config.yaml
init: "uniform"
decay_shape: "linear"
steps: 5939
Each number is 200 + 20 x the weight over its row's rms, rounded and kept within 0 to 999. Layers, rows and columns count from 0. The size before them is the row's rms in percent of the matrix's.

# layer 2 MLP up, 512x160, rms 0.0714, rows 214-223, columns 0-159
101,178,169,160,184,179,227,205,232,209,180,192,152,204,208,196,194,223,258,168,173,177,204,206,199,187,205,219,202,195,200,205,216,166,179,196,232,208,236,184,235,212,213,222,209,198,211,183,181,176,201,207,207,182,190,209,192,164,202,167,256,222,207,221,191,201,173,237,209,191,173,193,204,205,217,198,189,187,181,192,214,188,222,212,235,183,201,218,198,197,223,198,225,172,212,225,191,161,162,170,164,176,243,218,189,220,168,206,182,206,210,207,225,182,215,223,235,200,213,212,202,199,162,213,220,207,216,234,208,199,202,192,202,198,188,189,189,205,188,221,200,227,179,212,200,215,196,195,191,236,182,206,225,203,194,224,206,201,223,202,229
089,195,208,190,149,171,181,147,215,206,195,186,199,201,184,184,190,164,196,205,185,177,190,217,207,236,189,228,192,200,197,202,208,196,182,222,214,215,201,200,184,189,258,204,217,189,207,222,192,192,160,189,195,204,253,215,215,206,183,222,232,193,224,217,202,240,183,200,186,258,182,158,191,223,234,191,190,198,220,200,202,204,193,194,194,205,218,200,201,182,206,209,206,197,197,165,191,192,183,204,203,204,214,206,181,242,213,184,173,217,201,218,181,240,201,214,223,174,199,192,173,225,235,212,196,202,209,188,196,199,209,199,196,144,174,181,179,179,180,223,181,218,212,204,205,195,208,203,191,173,208,209,218,232,190,219,215,200,210,206,264
078,183,188,194,200,191,211,192,227,213,195,205,173,220,223,177,178,188,240,168,179,194,194,173,221,204,201,211,227,179,207,219,249,199,177,182,214,205,230,188,226,173,218,205,222,213,213,174,181,212,167,196,167,210,189,218,189,177,170,193,216,217,215,186,216,227,174,214,204,210,175,197,179,205,209,199,195,189,181,198,219,235,231,218,223,212,194,185,172,173,193,217,230,181,216,194,184,193,195,175,158,193,207,216,175,239,198,217,192,195,202,173,225,212,225,213,193,186,222,214,198,190,181,182,222,235,204,233,222,174,187,178,165,163,182,229,189,168,184,214,199,214,212,183,228,208,197,179,217,216,185,195,239,196,154,240,194,195,235,184,206
118,194,200,195,205,215,224,207,212,244,181,160,151,199,208,178,187,192,219,201,163,182,207,197,240,222,198,229,213,173,203,192,204,193,212,187,196,244,241,200,209,188,200,211,228,177,156,213,176,225,178,261,187,191,217,191,202,206,212,223,252,187,197,215,197,205,155,212,171,218,197,211,236,218,191,225,202,225,211,203,199,226,191,194,228,187,221,218,196,169,209,219,187,206,205,161,199,192,198,207,194,208,184,192,221,224,211,196,193,237,207,206,203,209,176,219,176,205,187,198,216,233,181,201,221,227,228,204,167,174,208,183,147,196,174,212,220,198,203,222,198,198,184,189,177,219,190,190,196,216,187,173,183,187,217,211,184,180,214,218,201
090,205,199,192,230,212,252,167,209,195,201,169,199,197,194,189,155,217,240,209,192,235,216,187,199,153,215,238,180,207,209,231,205,201,179,220,196,216,188,194,206,191,205,210,188,216,224,192,186,202,221,217,167,196,181,217,167,168,201,169,232,193,223,212,184,231,202,206,203,191,182,172,240,210,231,204,203,189,198,173,214,212,257,187,235,226,190,197,218,204,195,222,224,179,208,192,177,194,199,203,208,217,227,211,216,214,148,215,167,210,188,200,182,236,188,223,192,176,233,189,190,213,209,204,224,208,212,173,240,194,200,208,205,207,212,194,197,192,212,196,191,208,172,171,212,210,176,221,182,201,176,182,201,216,177,196,186,229,228,163,196
098,228,215,192,204,194,209,193,231,190,157,198,178,195,205,188,189,203,235,180,170,208,215,176,210,193,195,226,206,172,200,224,237,158,218,203,189,183,234,184,230,184,223,202,214,193,197,186,203,184,189,241,198,194,193,216,218,197,148,204,220,198,218,182,177,219,193,229,202,192,175,192,186,185,206,222,215,208,186,195,221,179,228,186,231,171,210,187,202,187,210,212,229,166,210,213,208,175,189,186,139,178,214,228,172,223,176,190,193,201,186,198,226,213,220,234,235,205,216,204,226,204,189,196,212,208,229,209,203,202,176,179,193,160,189,213,168,180,181,246,187,238,220,210,238,197,172,216,189,203,176,192,205,200,170,217,209,215,220,199,213
105,184,187,211,195,191,208,173,235,207,162,204,182,181,213,160,178,221,269,160,212,196,213,180,184,190,215,226,231,191,184,204,229,174,198,211,229,198,203,183,240,182,214,211,220,190,183,198,202,208,198,190,193,208,211,215,193,170,171,174,209,185,230,212,180,223,186,265,211,191,181,192,218,215,204,215,191,167,191,220,205,207,205,199,219,172,192,216,202,172,191,215,219,201,193,163,189,180,164,189,159,178,205,230,201,223,196,177,204,191,190,179,230,190,201,210,179,208,232,218,212,221,181,192,215,202,197,184,206,217,195,165,174,188,188,211,185,154,191,204,187,193,175,207,243,209,197,204,193,185,192,224,235,192,169,217,212,195,225,212,216
107,217,166,182,210,207,225,207,244,204,165,207,178,195,208,172,199,223,239,149,171,190,209,156,227,200,190,249,206,179,210,195,233,170,202,215,174,214,204,197,223,199,205,199,205,193,180,201,194,187,173,232,183,214,215,229,176,186,173,224,217,215,229,210,182,239,176,234,216,201,201,200,208,216,193,200,222,200,165,180,197,207,214,209,236,180,203,187,188,192,226,212,223,206,182,196,174,167,169,178,165,194,217,239,191,213,182,202,183,198,191,181,224,201,203,243,177,207,213,168,184,220,181,194,198,187,216,210,204,196,188,179,161,181,200,208,181,212,180,214,190,229,190,198,223,196,164,199,197,215,199,193,213,190,165,203,214,197,232,189,225
109,158,204,202,182,169,195,196,208,152,202,225,201,203,216,185,191,168,203,174,216,244,197,202,201,188,215,186,238,204,199,221,229,186,190,134,205,192,174,183,194,209,206,165,218,197,222,217,197,196,180,191,203,215,230,234,217,183,202,174,185,199,168,223,179,207,215,214,224,243,196,183,245,201,223,216,180,220,214,181,232,183,211,199,233,205,196,189,176,203,186,241,217,221,209,188,207,198,181,191,158,180,220,219,154,193,176,195,196,182,205,173,199,186,189,198,196,172,207,186,221,203,180,175,195,202,177,219,200,233,170,157,176,199,185,230,167,195,194,200,180,214,195,198,215,196,182,171,189,193,187,231,205,187,183,184,190,206,205,188,197
104,180,140,201,218,173,188,189,226,180,177,193,176,195,237,173,181,214,201,202,223,243,237,203,216,213,210,211,234,203,198,195,191,200,165,202,220,200,185,244,198,178,212,216,218,215,197,191,217,157,193,236,182,201,214,227,178,209,231,201,193,188,223,151,194,195,192,224,191,172,211,194,220,221,219,222,199,186,197,222,184,178,208,224,205,167,239,230,235,218,191,208,176,219,194,193,202,208,155,212,211,214,193,226,184,228,192,172,195,224,198,206,213,199,159,215,231,205,185,196,194,211,184,186,211,214,218,225,214,166,219,192,206,194,206,198,216,176,225,247,225,191,166,210,240,202,192,217,187,191,185,202,204,216,213,192,195,197,207,199,186
# layer 2 MLP down (transposed), 512x160, rms 0.0444, rows 214-223, columns 0-159
094,178,168,187,237,237,202,190,225,199,183,167,178,170,192,230,188,225,223,201,205,180,216,171,230,182,182,185,196,168,180,208,189,201,182,164,206,217,236,206,202,202,219,226,204,216,211,174,165,221,205,233,208,211,225,192,187,168,215,192,188,252,183,198,237,208,202,196,197,233,176,218,228,192,206,183,189,212,203,217,196,233,222,196,180,197,202,194,184,207,237,251,204,204,222,195,189,171,185,195,180,172,207,222,211,211,201,246,169,212,189,199,229,235,185,170,180,225,209,194,195,168,193,185,200,204,214,193,188,205,203,209,182,173,178,224,179,211,165,198,226,219,194,177,204,170,213,203,193,218,201,224,198,173,198,219,205,187,187,230,180
074,199,195,214,221,211,208,196,207,184,198,207,231,181,199,198,199,233,240,181,193,189,190,190,164,207,178,193,215,209,203,193,158,160,237,204,234,205,194,193,201,222,165,215,212,163,215,178,197,249,195,220,186,186,214,219,197,233,228,236,219,182,218,185,206,174,202,198,189,171,191,194,230,159,186,212,168,206,189,191,217,215,208,200,160,202,173,183,207,204,217,193,201,185,172,219,188,223,218,212,239,203,226,259,190,205,202,187,177,221,195,171,182,215,201,173,189,178,214,179,185,188,186,215,224,218,179,190,208,191,221,210,210,219,239,224,239,202,181,192,195,197,191,190,193,208,207,168,205,221,187,184,205,188,172,225,184,230,204,235,159
084,185,181,197,202,205,231,198,241,201,164,214,183,188,209,194,196,190,232,188,203,167,207,176,232,191,205,208,248,172,200,200,237,237,169,181,218,228,223,201,217,203,231,205,224,205,212,186,198,211,173,184,203,229,219,206,179,184,181,195,210,218,224,188,206,245,174,214,215,200,187,194,210,217,208,218,173,170,194,217,212,215,216,234,228,189,196,175,178,181,180,228,221,173,213,190,199,180,176,178,168,195,214,228,170,234,185,225,197,184,192,190,230,217,223,196,194,209,227,191,209,183,196,191,212,233,204,215,204,175,188,196,187,158,183,232,164,171,187,201,202,211,195,189,214,200,208,192,226,194,189,215,245,206,161,238,209,215,221,201,227
110,220,203,220,216,223,236,201,217,181,179,198,235,209,224,200,176,192,167,211,215,203,163,202,200,187,220,188,225,194,219,206,189,178,199,176,204,205,192,218,179,196,203,165,222,134,246,220,217,208,207,198,190,215,202,210,204,223,248,236,201,214,215,199,203,178,192,199,198,197,196,206,218,211,181,219,191,211,197,182,183,201,240,191,214,236,202,218,188,224,193,190,223,199,214,177,190,212,182,239,204,200,196,215,215,189,192,195,215,206,200,214,221,200,237,222,192,212,203,199,225,150,208,171,186,208,152,158,176,208,176,204,181,220,185,204,224,175,189,210,229,171,204,188,217,194,223,197,215,217,168,170,216,182,154,171,155,209,192,199,201
100,205,233,204,222,233,195,178,171,226,192,209,190,167,217,195,138,212,170,171,217,200,201,220,195,209,203,218,185,205,198,230,196,174,199,199,241,184,198,170,193,223,209,215,223,191,210,201,183,186,218,222,214,206,180,250,214,207,173,177,186,212,194,200,209,191,211,206,196,220,243,181,201,153,218,201,215,207,219,214,215,170,160,176,211,197,199,187,197,230,182,167,196,191,163,172,182,184,200,237,233,185,209,189,213,172,224,210,203,204,182,222,135,197,191,243,186,186,182,216,206,224,201,183,201,227,202,188,213,181,197,203,203,188,184,190,216,211,182,197,174,195,194,194,192,207,218,204,203,171,178,193,213,233,189,210,150,207,202,180,185
091,198,189,210,208,179,205,177,219,214,169,205,210,198,202,182,200,196,217,203,206,171,224,177,204,191,198,205,208,204,213,203,236,183,181,196,205,184,207,197,180,186,232,251,180,195,194,205,161,206,161,170,207,206,243,215,221,202,198,199,164,198,201,142,190,215,193,218,201,169,159,212,192,218,216,241,192,166,194,209,235,206,194,230,205,202,165,156,215,159,215,224,215,189,218,176,183,191,166,171,167,206,224,201,201,232,198,187,203,190,198,190,241,198,234,191,188,264,201,217,185,224,205,218,189,219,215,221,199,215,190,223,226,181,201,222,185,180,191,189,212,217,190,181,203,210,219,194,195,194,177,193,211,205,195,227,219,209,235,207,216
110,239,213,176,230,193,196,225,235,203,182,234,196,192,217,185,189,214,222,159,195,229,212,202,225,188,180,218,218,206,215,221,188,177,203,169,204,194,200,176,210,162,181,202,183,173,220,192,216,196,208,199,198,159,208,179,201,216,206,192,207,250,205,204,227,183,231,214,180,225,196,212,216,226,181,221,190,206,209,212,200,220,219,192,205,183,259,181,202,192,180,173,220,234,222,179,212,186,192,181,167,202,190,209,207,213,189,225,197,203,200,184,171,207,188,237,172,188,189,165,172,180,180,169,212,218,196,183,223,198,215,167,170,209,176,220,161,158,210,225,189,230,207,186,186,195,195,214,219,212,174,172,212,207,196,182,164,176,191,221,211
122,211,224,196,201,206,209,187,197,216,181,201,182,210,227,149,186,190,238,176,188,192,202,226,227,192,191,215,201,197,172,219,220,210,194,184,214,197,164,205,197,191,216,178,218,164,191,196,188,197,168,222,212,213,208,234,199,181,212,198,209,272,210,166,226,237,196,203,209,190,204,191,232,198,194,211,222,198,181,206,177,226,223,195,228,202,208,184,211,196,204,198,190,169,176,193,190,183,178,161,198,192,226,226,157,202,178,216,185,228,195,189,190,232,213,180,154,193,209,186,199,195,214,211,142,176,220,201,157,168,167,231,207,170,183,228,178,207,223,199,206,220,201,192,224,224,193,183,212,203,202,229,218,184,193,214,181,199,210,211,215
109,220,205,230,168,207,168,205,185,207,201,221,186,192,186,174,216,193,190,205,185,176,195,216,172,207,207,216,199,192,210,206,166,198,219,217,196,172,221,191,186,173,170,235,172,200,175,194,200,173,231,197,187,185,137,179,191,191,214,225,168,211,194,191,202,200,181,169,174,224,194,176,178,188,212,180,191,235,187,196,199,211,190,213,179,225,201,216,171,182,194,187,195,242,177,207,216,240,178,204,139,225,169,188,177,203,213,203,208,184,201,196,211,215,214,191,220,207,211,238,178,205,194,184,189,193,211,202,227,168,183,195,193,226,190,185,214,168,183,210,208,207,212,202,192,209,191,192,191,244,208,189,262,211,244,210,213,208,234,218,181
104,178,227,180,223,225,202,211,188,187,196,226,199,198,220,200,156,193,177,187,191,194,203,171,215,185,240,206,224,227,173,226,183,165,174,219,197,194,190,215,241,201,209,201,196,198,193,185,206,218,211,231,196,162,238,185,218,185,232,191,186,193,216,218,172,193,174,190,198,199,202,195,227,202,199,184,207,185,197,224,208,199,220,188,194,203,218,176,192,246,201,234,222,198,161,195,187,218,197,191,155,227,181,176,221,152,195,221,184,228,224,235,210,228,236,207,161,217,211,206,182,214,198,207,202,167,163,243,200,181,228,210,218,205,199,181,203,162,224,214,208,199,202,191,213,203,192,195,200,191,214,188,162,215,202,217,221,212,224,239,196